python train.py --n_layer=8 --d_model=256 --n_head=4 --n_kv_head=4 --head_dim=64 --d_mlp=1024 --vocab_size=4096 --activation="swiglu" --norm="rmsnorm" --norm_place="pre" --norm_eps=1e-05 --positions="rope" --rope_base=10000.0 --rope_fraction=1.0 --qk_norm=false --attn_scale=0.125 --bias="none" --tie_embeddings=true --parallel_block=false --init="normal" --init_std_qkv=0.0283 --init_std_o=0.0 --init_std_up=0.0283 --init_std_down=0.0 --optimizer="soap_variant" --lr=0.00343 --beta1=0.95 --beta2=0.95 --weight_decay=0.05 --lr_head=0.00724 --grad_clip=0.5 --warmup_steps=200 --schedule="wsd" --decay_fraction=1.0 --decay_shape="linear" --final_lr_fraction=0.0 --batch_tokens=65536 --seq_len=512 --doc_mask=true --train_tokens=410200000 --steps=6260 --dataset="wikipedia_en"
Each number is 500 + 40 x the weight over its row's rms, rounded and kept within 0 to 999. Layers, rows and columns count from 0. Numbers have three digits each. The size before them is the row's rms in percent of the matrix's.

# gate: layer 4 MLP gate, 1024x256, rms 0.123, rows 849-915, columns 0-63
# up: layer 4 MLP up, 1024x256, rms 0.126, rows 849-915, columns 0-63
# down: layer 4 MLP down (transposed), 1024x256, rms 0.116, rows 849-914, columns 0-63
gate849 100:529499490466472437560469517485501500484531471475533506503481543508522597516483456521508495487482460511535525586525453480544519491521502484437550537487466521503432485470541546492597499532483451
up849 101:544505479502484511484514432556442454538548508498527490541478518519496438508504529519521546457572503484463488429519471499404514559477535532502500475532527591484526494556494507386502476469491494
down849 096:504480481476378548509473501428555497521438538576487494452587492446558630488528502463546483493474483457489507409428553504518498555572547508517571503505448527489530488476526533554505468507516549
gate850 093:533497436461522463492463462448482502444499466504523436501542489551487469528448563497565531442490534466466543586532485521508516543560476532500555424528521421461502542458491537486452477493519494
up850 097:525469515463527533448503476451549474535505473476526578526468486447548483468539448436459496461494412484517466486503483525519550496462498514539523588548473510496536498516485411494489481434475514
down850 097:451473576469444520512517475473551493425485524476484578486528478515512524521539442492463439577491476549433513525530525525469471533521480483523502458502503523543504465556551520478502502476476386
gate851 099:516621488459493481491545548498548563556485445484475486522507583506517406491545510500454584559537410493437485527545510560512466510498500498562509522538417482450507519450534517433506528505538507
up851 096:500434501514418488499546495561465561528449529538465547528521536460494544514514514545433469556492512578517486481480522474483572479540565519501470519437546561540490474571490569480527496487510617
down851 100:505461492474493483448549532535506556566459554565497481484558484431520408556513430484486552459523421460502508524545459482535457461453455482511531487587509501452481543510426492514432512460504540
gate852 106:491501461415480490515475519496511550477506496511501468477500523512595411524510495549498484500489452536454478483438530534460438516477518469578491495564496494542499517501444502552569559481505544
up852 099:478439531466487470514466548526549481544522491487530484555586476457489506479464472485484461484570496487460534488455554589511549453555542505553551496487507469514446546474400534558519528520494500
down852 105:497506543575560542511556475522470512508464452586484538548439519545475518513502472463479489504463550419544501474584481451460509467474530568460484519513459467542510537501558579463451545494506509
gate853 101:484436538497436393423469480476498554462476542427532520506464489468547444491550477433474495523509481556499461472496507496545528474568529477453531493486459523449476539503501549462447464454501488
up853 099:432529506458511527524504485517492448482523530481490531517531438479456492516521460503533527486481418516513486544482521462598472483489521523450510574432477513500506501468456475483510446480552498
down853 105:593515545542533480503489458551499560425606546522565567460428526572502548456501510501487477543556498469542513549464496446512480550498446570528445453533487544444532475494451563513480471480502440
gate854 098:501529516450520581501488458455432527525492505427500517496553482476526507512503563537530408437466428465514577557552516480535499478514472525530490452549459453472546561440504563509476431498456506
up854 097:513530521483497515532447528430462508469430438519518433487542421474480502473518458468516511516504414496465509484458468453474482559518492511486449517501535475549472472519399483442491490544482533
down854 094:512447425579506518454519460473531518485489554530493494471518542461561506496543472516536515536534508507537530498502495488428557507449486522569510507509509514462487529484453483517504558546509513
gate855 096:549482485478519518498460497525497492502428458470506510548513426505513501512498512533486486398439484495451482490551466485524468579465499547557479428543490512423466515418500501442440463483504473
up855 088:549372455518477526472465531408538488471496515522459518486457414507483519456467383498481465418445453501429471516539543474476562515567566502519455444554522556421519487500502507515413471529488422
down855 097:454485479513511523496469532599509516504426482498517438541542580491524496518449561498443494512447466528564496496612454517435531488540495442527495438501478543567403484522511499514542555502523557
gate856 096:536636511499575474468552469459462448411435508488480460417521518460520568488455482561527389528493559449514518452544475548473444438543568493501513529499557584489502512500485494511520470470435489
up856 094:489496489434467501473498492503463503495495519472533575473495559499471437513522454522467429450489432513577503489499440525457460544559529522517458546481499398503536527435456502559528509518493510
down856 090:440498457575488541561503485491522471487486451494449448503516544470524479496537586487531474469497493443472556501514529523522450550462440533513560486480576617458543450512502591498494501606475494
gate857 098:510532475504425491480517583440510531566487491521573564519560529448562514464489494445465559438555483543442522453514507520545595500538505473499505477536472545502495538451541500524478527475479469
up857 101:483536546469527498449513452381505474495480502501508556464450473470541470497506464437501529511459544479457515472476528563478483538448522540531545481453531443547548532506396482551501540446467519
down857 100:413556520507536507496450541478563560537506504496481539497480479539504532491538536551532497496510556383471513566500570451510447489448518473476546535443536497525470453496555527499543513583477515
gate858 093:498454507436463514578508489588488522557527536458498467480552449535524523375521473483541537514513534425480491540545460532487564477562476464446519404467516541508506419602521492487490403500494418
up858 098:515461569438544481561550519455499520447465470469481537557522487477570485455514442517464466511535383478537471538533545470434525472536449435452544465487449535511503514532494496496490490495529482
down858 097:454514483477478487456446466513526462437518511474515510476512507517448456448403551475482535531422487423573508530466432473442588537475539461426475516547542450537463524472498480509487549440452491
gate859 094:509484484462520462519521499476507521517521411528477555564505525512560435515474483485508551524528495549466464513521490497459469583466547410582491451458573479531471480513427504413494473523490481
up859 093:420543531481480472466436538549476448533485493515518521512488451543427437506536522514536501499424470468473475503453485510528501565478475524537475426524527466511480439539483534472511355452517485
down859 093:536567535492503500516568505472495514517553537542463587519524500511552489504465438446503541502541533471537515496487510490486470503528547502576492512452522466534480467529479429504502466550515542
gate860 098:426517534471470607596446555557489476504559479471479519545548531475418419510511497507561548509422513544501477503482494490507513469486486497513552521545468555472444584514539579533516471515526468
up860 104:457459453433502514550569495510574393565485553524461524475492477501498531481478445438448502515466466460530483558546469447558522555430489484494452537446567454502555507531480486435521453499493497
down860 099:449534549532444455567554552485490514521537555478453539549536464463536481586475588464585481479534437514449463469457479466492513500523593460452415503503502467421463518489504486560419509437517487
gate861 100:471542481552495502482546458517459522459557586492484516389495510499461531464525554444485569544464551473474470524427462478463475539535474575542477483534438540591490454560450477473521535494445540
up861 103:502602523473546513475499458469532542509525454560479520485519524552519530485565501539577482526543517506487477455488523525472533487486472517529594462505508508541503470550517511562531554514415500
down861 104:442491558475477447450557455502436452494562522516467534537484432485508457463482493469474520512483504483467468471492544506422517613514489563464499591472509474536532456557516535482523495475464512
gate862 101:586437529467454501457510491462505457495427477494498412506519398473472496544514473509537566487529508523552476503460514542438501570483496496485529530493451484493539424542507489612485471496552527
up862 098:537590460489512504566480472489473528506502476492528584576517488506498481502471528434469463511545440453464467537548505518438519543451515498538462508561466520454497563545429457483517501471513550
down862 101:517510477457482478546533500514505552448524471563528505509465521531540468476523487502493563512486513459569560410414445511562541456387557430490463487500461552558463446571526481536496506533420524
gate863 102:520541473589439533455546558476482517483529497515597463517516521501531424521477595524496527574515455510565452530458561504527519527492458570530482497462453463519520435472462551534408467485487459
up863 095:492447502503429485526515519548515512545534493514557470564527462521494514461541488557499575518471511530440468512551518545486522437575565432497386613561492479457513533522577473463556476488497524
down863 097:448551476530447513525461470478564546438467453510536454501434462468420429508524476517446438471459502427467470487477483495463540526476455450485567516473488489423558379569519546587540530553462449
gate864 097:514482493448530524504485546574469483448464534477488491518448516483495537498489553491512518473547491487559526487451510477534512429480469499442602487514481539513513470562507507444539439487528491
up864 105:554487546501546512552513488466530529493405476476522461492457457452519519522497454517460479446482481527578451494547490487540543518534481445486551547510463438425531469512489496534554515495509433
down864 100:494498513500504536521466509587518488509536510427501538485470452436474425568546434547482474507524535536540497564552538511525531608508522451546539464487485438529528499469469481480489482515530517
gate865 127:473535487501578421523531519571503473483491474488531468504480524480512479517512496513476505449564519440399475569480497504540513495504479452481503478424543544605506571508482450514514527486504505
up865 132:436516510499559458497535517518495490475494439545426521468467554495481460579515529546460509443520510446460503498468472560466542495577492464479500533492516471560565472455496526484475514513524466
down865 107:464489492491533599532530529443481525492523452446519545504539528536523491511506479501543549465501556473502523482530508465558481437446536510480487506494479508621547500559514571455468482379466510
gate866 102:437557460500417453478475472494461520482528486481479482514577492495460525529442545527541473506460574488564527529476508484513478536451486484482520492448514467474459544488578608432449472500466515
up866 097:458444481542459456440471480475523518515509502558486423440521515490502472488490487528466545559471434510488483603506479472505402440518585522501484509463459457450438545446505446543518520524523495
down866 104:415536500483476514551544462485475473551564485426507424532522553541496499530538451549515581518507500503502467493483505453529406455490546485457556593553468467485506566469496508502508518628536471
gate867 086:577432473483438552462414527489541443456489492460553526517481540487519516467600455502526458542514499481561491501497512536526569542517501446603507486489510468432506494510503512473517513519499567
up867 092:492454563519490562480465473562473510501469427468509471464521497494534452474538477472493445485426559497487394467503511455450470465492484487469558512455445464575461502546490526465427387505518462
down867 091:406529509556509476563471531549455464486519455515457533462460486467456495533490573463469502569476479584556460518440511561440520507458487518568511563484436491454523584510457543476448494495524466
gate868 116:475519537514530522462519511571490522481503487522513419488495497484513530431484511392491490512499557422585535584478487515514466507483472470453453539483493481474532499480512453496501558498457534
up868 110:496522534531509574542523520617535545456451398490537531483512538547459493430470524517490508544452511498499577572540373466538470463559487505460516439555540473580538414439484431472512514442466521
down868 101:507540450428508386498532460525538468521401538493549526507477468472538558467483530555508504463475537505528510484562448453486484633445476471427483444488480564498556470565498466502507531481440467
gate869 098:560418577504466531438430556520551509601465488498548432531437502506476472523484524476548492489417422501521517571571514498524533514538519474571448438463536519498460481524531442521493543471524473
up869 101:506446480491515511604576559505464499548539479493522445468552497506470485557582482488424473563519553576493549507508524469458526452481494517540454511530474469479452544581529566454510452518497515
down869 102:520522486498550452584498499458401479446562508512533549498477471531459474463475546556545450503548497565532521515435523561499465527477553502548439478511496504486546465519527481490498489548491417
gate870 095:513411428435500478535582526500536514519492546508519477513473464480514508489495521540466454553519463507523475545543521490575523535490441473492503498482487493506455523533513486486487486541520482
up870 097:549462490561485508502459422498492517481480470539507542474440457479434553528493469511582496526582444507429495467555460434498540508476506517483527521528510631552526471482437490476443539432427496
down870 102:567571504481553547462488532460556499490475533537520502497465538526520523491478502474488592517529549556569523544578500511535541489456442486520514479467545459484501511471528483450520549443461426
gate871 094:414435488490521462500504460510513462547419444486469483483449477515407509488466522560475503527487501463483489497515521574519562513513453518495517555477560520521466455565530516490506518470474529
up871 099:532461476490533511516533466572587472483467450481486463506456516544530562454476454440523526523537508383530480432508506500436495515512518518481475487448593488497483615530530506472507536421495454
down871 099:489507462468489511493484553406437536521528555518536501472492488491457453488460551522505576536471460453482538530515474540524538497568587463488526498542477493493480453412478489507501541581460472
gate872 086:545541521404571469467494545411519542492533505465471579461514494483520471449502474429538458512466450477504499454533510563465460538560513504494460465502531491570541552471503571500450519465411458
up872 092:475497489547498518456510538512500555491493541622555487513385530470501462484507545488455504516514506488465396455559549423446554525489490552488594466520426458512500455521489494475503546554542453
down872 089:598510453497500545506501504545453398561493489500549485547539437466502454476480484427444499509519523505468442501505482441429482546449464541467477504529451523466499524451435587448478500476471487
gate873 110:577499561505551519456568522478511485467483510485442558530426510551494427571553500498459542573463534502502500544560480439533501544496514454508540502503495433536478548449482561521482406498549492
up873 104:442585476423453572524482485545536539522456500569549542440551613466497537458590510448493492510476508484528456471473442489515472468463549552486509529520518544509538451542519447485490535473489514
down873 101:528533551480543462486588515520544501574463526523503491462517559482511538555442574549512463471474487492535492493492444487503426560449504514509491465489596445464536491457519495490579464562476502
gate874 102:478505450508473489541480553514484442499479523472532529526504521463505578479555504534460493491470518499568599452518463482480507502492460517511542515548486505505458519427464471460482518528612534
up874 099:469471519547477488543511520474547557511488545472532509489529455513531508441521423543506461479465502487515549512529459555512500501573490532500529490483583489494577580476465553469563536570506550
down874 101:553516532473506541491427532536534488542467606506513558459557483539470442559566540464493547470461482547477487436549513500524506496461481486523520521458500452485508489514515499496528502548575540
gate875 102:544513514468500533482481538506521549581523458464591484551482487514540471433484484449450538517493495513518445509498464466487530530435432541479508456625555547464562568582494522460489486459475437
up875 096:518512527508529492516562515527528523504500550494498497486348574462548427548468469581476521487475494548565573478467541471472463407581490452538467531513436474470454490382509500572486514474517436
down875 103:485485483419487429462541533532466525465469436537530446535448513510487429494488423474478490421487498491539512490404504516513484454443517478533485513521489476487482623498486553546502479476535447
gate876 104:474520478464473475531523476540491390528517521507505488568482576506503529476490561443553515524440460541520478547453540425506519461469541475511530507570513471479405533473486514493540455495525537
up876 107:463447510542513556521497448441531471540512500434518406502456424433476511518541464542505462559540510567533426510443527512502458497546523486487527478523512508508435480475514466489496507509542530
down876 100:602418476498458477512516470433474457497534543424437521603481438477438496462491503440498476465456606464514492519470561574516570435516504525523585552552457502537580519533494508525505488536485462
gate877 107:527515468514520448466493482539441454461504391496469481531423519453557453499407483484448483522472486464469489532429484448444525497493522467487479480527456531494505466510470572511428426547558524
up877 101:525541510587431455480498451503515538573524489519538407474505457472495509403419505412522501483510506529500494505444517494536492542501499538550483546496436573521597493520528470490471446501475554
down877 099:518499488441555529454509534524528500462524491443467495426482509491500511535548479500531524519477451461499528464454482515466528505531466566496500518483552524504510467581492536563501474464438548
gate878 099:497496508512478528448451431446492595511516456474484462497468546517470494497509499463467482478489504505529515497508529481490470559479426495478424529557519440490532483450482454572499453431516557
up878 107:491572524485500506548543515546487478567516448540531526454458551531441524448543517438514483467520605467518559509503465483503451433381493509494458498545505491448538449474461493500442516509520557
down878 106:492443493554518500522481512484493427469533494549568535507556498498462526448474498547454565459478542491499530475498515537514547399459548526527505503535533531501577518478527520479448492480516457
gate879 094:601537524517427380508428516523553490510476493460452478488470472461484517557506499481548492509522512508506478516481599459504526504488506440477477474546476542480490527488507574504441479487507521
up879 095:431486427473519526496545506503454495508528497547448478488452497489506506496468524485468503493498448495499491472476469478604532463458498481500527529478536437522470440488528541549456365499474521
down879 101:415515502458457420487547516502579585503513528373511504515481466546440440544515469549436535490523492476452488592544542478525495535527492416400556449526468422478499415476561521501496562538444535
gate880 092:521543593515606530478475470506513488457482498490519489533521497521414476515533524548510497522510571518472556474490548478528547464515432408493469491460449487476515436494556547522564455518507410
up880 101:470440543572461493496470543480485498501491537492523524512521548543520548500571468509489455451548505521534525483496485513471432584497445508488515421580527439483429517392510551515524461486539516
down880 099:460464522480466478454477464491485547494487565441501516456480469488537514432585483547535513527505467541468458526500475437503534544503517425483487496483546466454504456476519510555479527548446476
gate881 109:442572444477467543530471477430534571543491474493480617488478490473472510503558468519505494506522509505537503456451551465483470446516527495486562492489478445526530497498491479518497448500572592
up881 105:542559480519519533520445508501436546454579453525510457532538482493516485468562518490526500534438549445540431494493504523478556489497419559519458536541490513527445494520558516480499543488507522
down881 104:548453476508431413483442475431563496518457518487564471512505536524422492537470457427488460527408478474496523488534473539484483493495444486531487483568467519449544478464514484471491534542493496
gate882 094:482466459535508517476437470454488476538537562550467499483471494505519412469549461532502520516519526488517529549497453481503532510510465484474432475550497487515519515429522464525455472543586394
up882 099:476511551475488451434479480537500532465459480476528548508456475437440621539494512516421496508473546615490492469508515448477481504545559523544557517468581497529508486560512479522477493521413594
down882 099:499484540435507513552444519457479467514468549495477475474560484525544424550486501473492543555469500485453405507563492528505547533571477440510472497445493491526517506509427568440481463553575469
gate883 099:500506471493420523489446489480447519521460533516507464576445458435522526448538471480468538460568532416521551481485591495479565476465502475486500468458561575520559496530523467519511501486493488
up883 101:500481389515494442527498420445479453551499472504479511534498494470538493472555426468482523527554441477532512477515591484411589499467524462539495484490557556437546563512514446610464502447503469
down883 102:539551489513541488530452561476522466483553543495510471494505514487508436494460519470505487552586505547500521507542562468540457501522529582538469450556517509534543475543486497532502492417435525
gate884 110:420544513452539525510561469468489499508522456478489499422535448511540483490558468486532541509592518475471551465517494408507457558490528454485558539537434476527448514491496487529539528476568534
up884 102:441557494458542510502476508494450539474465477486525515495525459532454522434477431486497432460453512481450462503523525422520503571463479504455492426515473493524445439489535481492489497498549505
down884 108:439562512466496537454457442436575512468431490544538524496481481540471569475525460457592544543533535507500447448504517447485462477572480487422573461540465481542514512544485504500484484467532458
gate885 097:476502501545488583540511536459476477494480480534456486444474563431515507553528505502526507474594487543568480503564498537426474519494542533470503472484554486546484459489520451503516539501504597
up885 099:539461454457459490503532405529651507518472488520543469586529454505543481496488517489490432469504529481502447509498569535498511528461450409556504423521478443467585523528445532457458501548411500
down885 100:467474524464511526476524539443461507468497511556516558460469559475444521483478431493526365549531498509475512507475580460563524429437496522559509445554529542483526516489468427513476486532554515
gate886 106:465434541577549467599530439547475467448541461557478524513555516555509525495529442507455458529523484464515451510493624434490479489529455485533551517475436542480492448525475474512489496478548515
up886 104:494506488533519576424488491470455523531520415448482447510451411437506444490483486480536574492502495492481533509480523519529457514527509517537435519500445472517561550510467472471516478481451485
down886 103:571520408503577499441511499491530568472502556499521530489478465554460515512535509518517501555502479520481443485539550548450566467459544570505446452503453499534617565531538571527516538543525495
gate887 111:505514473492470470533432461491555494479471507454540484447553613499496569494406527466566526474512415490512529494500492543498543526457544525418525458511485473459452463477444447492422481593506503
up887 105:453482526486456456509533520476540475551496536495507540513513500515511521497477537522447500477519460461456578480389444521442555447427520523512500505537477503567437559507502470483459562488483514
down887 110:451486485518448488593526560448377537517529557506535514501512524577466539493541560509522466500459465559475489482461471494536487463506542499461601532452475482508534539547527508457510480512500543
gate888 092:505579446485520479466497501464489454500461569508546492517463424492518504479555497560548469514513465491460422488456514503537520486538516535508513477501515505487497478422478492437517461458553496
up888 094:514493570524491505518443533599440494513488452443458512483542500467490537438493549466417475448514462471545481530576479544469483459469514580516461488452494475475530468491523583462431436498472489
down888 089:551507454530517549499470557517556407505536545472512487486487509491487447518552498459465492555602483532510582435462489409442513557477506537476457479494474513417556481550489492515509458538463563
gate889 107:590506435427505459497475471518537505416446563534504496472491461488522436480491492541451552492529465463531455463444473485516476500535473528515565497509518577594459500474492514545439510496452525
up889 104:421511501561522488464534529544505454510537384565502553514481546629527528533490517458475458565498616526456484502431473486471490515524532521571497489512500530423497494498499423520501511485589525
down889 109:480413453517460474540513523526479512530521527536533505586536550504529519458481567519530491475495450547471505433439531481434503510477451481493474493470579475514488504483488423540516527458454473
gate890 103:495548526557470436535513553505577391445558545476502428431499545533488478517503495471502469538390517507499530477528520465440503437453564484539527517444483488492493496448498487486495471516489410
up890 102:500454472526486490505483422582466519516512520493484526559498503455509498477427532493560590471447458431503522507489491541513463486457403572508550496452512524469490518514510537485502470508451541
down890 099:512524436417512523558473579520512517479526441473534449496453532534480515467499556549476483545467462572450462478526448496466495457554553512501453497417512468465480531464486537419494473520509422
gate891 097:551521461490511481494496509475446473561518525502482453445446549475526491541527450575477543446509526464502449538492399533547500535519430556523423522495481406505456496555494541458478514497389462
up891 103:535491488524532495455565511485419507550458562578483482428455534422513551479549491524513540447515504456528431484500435490550575546449488498433475599502517513481475530552470521536456508512481451
down891 091:484460537534567479500441510477534473439491476469514482508513474520455540541558472511514542506523532533500517435539567507518493496428484427563484527481519527527478573464556459481509525545583527
gate892 096:469490494530494500472566492449499523520505506476462524484486373528553477478526505444450498535454472541504498505458511472463402453572550476530545408463514429451495570529458569464519475545568448
up892 094:486519456431516496502431558527499561451525527482534532527495490456523447528498480481537559443493459486500518516554520460513552592524461471473525590500555530549591423475531522552469574470453496
down892 099:471455487484481537436518476474457512470492486583495538423509515520534478487474463541469491434556539465450500476488580443511523512431521458548463557452478451535501492468549467581508526566460581
gate893 100:533474469508472474536544510495498495504489516514524506497535483503487539428495480488405450538467548470418467468528546514513564535456462518550506513526516454502515554513492505548482519444524502
up893 102:477471481453459500533503519523453526584495465490466470472540454481538508519443525516510530528565484523534530531507551567541513526511553481496513501381470429495517575458496503478472425534483458
down893 100:529509455494529527524542515469445565565518538464483463481474455558467480460517441540497457464488524470532558469473441458489484507463567459536512499512572436459505539503436512499484519529462478
gate894 101:515524512491543466528478489491469448471491440483391523506523528498455549466462558517545512487522499509508550482526406439508518581565484551512522483504585436451480467478505515478541456537556491
up894 103:540484519479446589508511523446530510520535463482578518465489465488518438528462479491474600513575448538465487496514519548531490499556471498518554478463442522489497501541505491498452573451474506
down894 105:518438487409466542525559486546499551496556521531490513542480485503492504478566462541495507485557523495459509471520570540553451499483488466583504515477422500449444522548556492470482509555531465
gate895 095:558541529455506501486517526510564495450513530519445554522558520524463472505484502495558452497528524550506518493456515509549577506521525496513468479480477554452523461576468543504469448448531452
up895 097:529511550551466481573513558437426465525550495536482585459484520528500470476530473486528499473486507571448517499567523450524505524500513511459510534507518519489426462502499492510538536591516437
down895 093:560495526472495463547458547457531544550486522520463580486576532434508458530526528513519529555464514517437528519523484447508540467572527526429576502497474525442447520553505562515514519439537486
gate896 096:489473490457455491428456494470590489488474520473471501520511544491484507475512570492576528456539484505533467489458485484507529492533520510485461548541522565412490540511504499501528468520466555
up896 099:557498523476506521509460519568539545416489452506477526478555493453468556520439463502486517502467479501508515515491491429530549450482529502542521528436438521457496595514500484501530527505481515
down896 094:471515472521440520392445459510538445464447491514608444469559512458557466486512494534529474515484484532459540557451506550507488494540511449500516511493423601536472474460520558515448419545511505
gate897 095:425465558539486535510538573498525469481549452489493426554486510516552499507462501478454457461461511493513479565549391437536545484504513470518418477414448577515504517603540441467587432457541476
up897 098:536487581496492466456538503511449501489493560551509567509557484458561485474528505521471431452470519476585474509457519481574416535491579514447562441555519430497463551515426514419447449479530533
down897 099:480383452511472488500519558503483571516487518505487489523520510452499471442506531481592486490537513480546497409436449480512449520499469516478523449474410491479509540503526500455531570501512469
gate898 095:516415523455521514506493523474453468526498527500555555532476486469588441556480474550487440532483513489509505480522510557463447590562437513490507494448559538479542430487475483541478511514425528
up898 101:492511436481494502480515563490530543495510599559487474448493518519565594502538502481508542523490486531549599461472510454497559519447484475515473504472457561487463480553504391490572488493534513
down898 090:434431550529475489526491522496528408555465476446523515485434507521543501528514550413518437435489496515474464426540531418480484518522532546452528524573453477465514538489548457535530475547473556
gate899 091:530492470490499495511443572456501497495442530504587503544466478485527533567600506458541426526485450526435513578495521486505493565446473550540432518533534444467563517502488496502439575473508474
up899 091:466485434480459430510521459490527551524484524496427459500507515558508502538530536605481463485534519477479503525471490481417517485426508538486524516502504496563429540510537534500423540496533434
down899 094:518473486581496461521520424453433449533537482521443508498487546504438408497503542521487472525538534436513470445465454499520532551478507503525528528488462498551487486492525478512567512499497503
gate900 097:508548523503532470522449499450566489476538530478466511498517545557563492444536481471500501537511443537508458473484454530424484465487510518446477514489507503444427496475462523559540544518481508
up900 100:490559510549460463434549510479489565593454563451499541445549498495541450491486528528513459474492459436490512503512517558555464539527498528466579526476474497496491511482510460487472557543462475
down900 099:455543462528485625453475491499483487497549533434455496467544545539513449525466489452575497489453423454439483487512608500566481484498519487527537461499536519468513481521531504505513439519492503
gate901 100:493453473506515528485476443492495456434466511511498507522496474473527459512576481498513508542496466517426481486511488470467492502497551521475469505574488534460471443424540430511529536499524501
up901 095:572474558507449472490517537459445506485513416571463542433513534558520511482588500458525535530518445530522548499522515477446511511495474456488498534431455502522507493512522521469589490597475483
down901 103:500510569558461559532482551440498545512552486459495483437470527505529541499548547498521489436525544526554502554495498542502518551458496474500501517505439453542545494500508501509426481558471500
gate902 101:516520529500392468526521509529428568532494544468549529470538494520513492541470508458497538443483466442566449483555521461512531496559537564552477525475519536534519528515486468519416427549444502
up902 102:420504481433504490564542473495537485404510441532508517576524513517522580506576464457496567469478521576539511514503526543489618536478501521488574515544502479503505550534502481481535482614466441
down902 106:474516515537471506492542460565488514455484553520457455465484486544452479419409514524491425538594461482479528500492452488507522495473542536537460486567464569478494558548452419557439491462517487
gate903 104:470461477542582500399446480469473474493516523450500549421442508483559538423482569459433477534472541470415550467508565465502513488522549506467482547431471465397411499501477479505484464482527490
up903 097:415498550548499528505479415486497479498549469516492526452522518553494522425509542571477493543450504455550528483496594480463455500453542489466411547514506504465402463485501466471467468488500519
down903 102:504516550499601506465472450446540556480502500470510575515491469513506509521506471415565472519487548465439495508572530529450488513465472543494545524529497491458470486503490523477513493560475541
gate904 103:518471539436467498451481558474533524549458507541472511475499496517508485511604495553456449467489537530508508549504527488564495507524478507448461528492467451516486489451477514509533496562513510
up904 106:535476578456431465516540487503448486479548498502466523529491429524548523479463494450507564516578462516447470457580539449488514509579439554529472518491528548517546473502520528504496505401507460
down904 110:452527555502504449517516555453437501471510420490480467454480466528514498503549495462527541415483489459477484537497542504530565430510514572515455435460632547466559478482473489515573501492559511
gate905 102:457577525494548383514497435536532485546421501445515456538462551472475492439519496462499475544504587473500434496537510513445503546527501578484453522474576494473469480515498533513484409557556523
up905 106:493533447493481491469459518489520498494437497481513534560474546461461546446581485530501494461542530573440487587480551487493505495502557550441538442504497462500471595489450478432474476532549524
down905 107:434497484435435537502421487476571516542506474484483496578425541422503488571584542507565500471472486494507494480486574562515510532554543566497510473500468565572518535410522564587517541546449490
gate906 098:538499550472510549456508527519502487508507487497478411511463576456579497433486546467529473450474431495523548561585456526436516479505529460509486528446515460488566485497530533485528551517500538
up906 096:547517487458496512438523546498504497469555503573512449510497487597493439464482465496463606459544440471502528503430434532487507502518548516452531495508600498523531473487534437482539436505461592
down906 094:480444485476520467548500528461549512550495495483524433476581426526561412455517562504543521497452524488502471548449473473538557467571510548560488559481542445483466501474513527609447528476521460
gate907 093:563556477507472542538468472496530496539462511496497547474441551558553476475562531523484435505498488506500499472548415450449501517478545500535440495555560476432469496506500551400508490475463471
up907 093:541510477435531503505567379446545503513455528586472475540509559513494488510500505541462468573576428546500475494518460585533518539460529522579448434473434554453549541545539550505512547517539512
down907 097:483482466483437486530519504486490492507439523539556516444481548518530542535515510505434475454498456513513470492551482573522500543507531573576491469471471468486502482516479543456510526491477457
gate908 092:510461514472534496551436495544464532605493523454475479562518440482545472516462543478490495477474428535511473573467473441513507556485467445499484485479518494490618563538492458517511488512504499
up908 098:496486472497485500496555519477472498450501427522523458499495462475484507480521509467509539503515463514558509462523471473488470507521423514486435554538497427506457406524468450493538520510504488
down908 096:439454482464496495500466476550533546530545490556538503449491506539474565516560518454469502574472471469497554503479579610465458471475506502516447539493535556534418489509540491479468510537580500
gate909 098:506568554462513548495494498527523499505464426456468574427513515561543508593484570420465541484419553508516465494475538509540479473550512521448503613463457452550435535591444495538449526510502515
up909 106:545527520573532505455532489503570510535493511499422467473522572530518466501480533515507479496493533503498549472504558452514460439531498509490498501508492488418512550478435406488497467451454488
down909 106:471511433493524506456445501444497480531547562518443495477548550485526506484521485491486499532487518476477457492524559519539507523397542551466488542553549512446443441499466417466520511551459562
gate910 112:467574486486536481480472512495499562493471449443507413588566535489427510496498514431522518433489491503496480506446420522591561474525473457528446525482473466550466458547514512488502516549475517
up910 111:587400442520441536493531442442507427469523584452496482546510467494485533470493548454497467420499497487474536540548470485494498481469505526505490530443539553481564503564481525490536462476417477
down910 110:506487475478503456511554538534512545474547432496465533474554479476495497500422543428541517452499446556511428522458424539565514440438527498545580529504500494468548474500458449472524507472494504
gate911 092:523584547524507504471480457522503505494535554429449469544528400530467550506469543511486419439556514490505448449472520598540460463513501473538551429451484485507519540563495551546575552594494499
up911 096:534500471474529529461478467580439394467453498552539473552507508458567472478441503497467585492432497530510513518450444548448509503499519482431536528537520543466552504468518580491482533554571477
down911 088:508516518524489494522497536444505469511522582545469495465554497551485561509532527516540444479520466470439510467461536494432502430482512416571573473500493452576528584482445446531467460535508446
gate912 097:488478548489500482453525493467404584520483459437461480504481540544534439476523534482510431535502454479498497497486413436491459538467560445487444538533484554463476478496497521491444476474457551
up912 096:461484480495476544433432497553438453452473510538540546554484519548459520569491505459556576475493508479591545501445515562545548450494510543501572492482502505499502474545495504540497449504552511
down912 102:412439541433394519497542526530486470479511475456556442541518491525539532453433491454482536474506474473554537488544478554561480464411447510480510538504444527503442515544546539528495490510519532
gate913 105:437426511461482553505472518524463619528585584502536532560507586536484542454482444543519503487503477519615499506486487472488544545507474517560524533557456543486528492532504551446468512468474560
up913 101:524487461517530473451551538525484506477516547492498501506498551416457502423501529594503510527529470513481492474473486475472575508558539550452484460456432506501487496447548496579506446480491486
down913 103:539590503486541527506479514510555527515553512439457517605396468488477502510529480511494552495516465535554447531457451508513459489542475519502506512441576410508457545399575458572475495476525532
gate914 099:442503460530529516476408490485487494524510506484526511551442537490508502536450469506449509485523574550448491430514534477480548471531511475491493485518515503533464537478511467570516518436513510
up914 097:499462460530510540509423488492484508543576536458484462445563543525457460510449528493511506466487453534420459457478479494521541469516523529576413542484496449527462488518433473428536581472451474
down914 098:508527482530513505465558497473535489557508443503562487481401516421472554558499524417450498496481508534551523523512558458509559427460479483486505460523532496462500482478481435486465509484507531
gate915 094:454406507528501530469480449508440458502425547542482477421487500531506544442487533427491490532490495518485465513444462519462402585506502559444510491544421485523550469458496493539460499463443469
up915 091:549499467511454461446501587475487545490515484473451504505453530473470504453487475528499505532498466482478510512557501527511572459445570486517538539470504558443488479515528581525556455486529485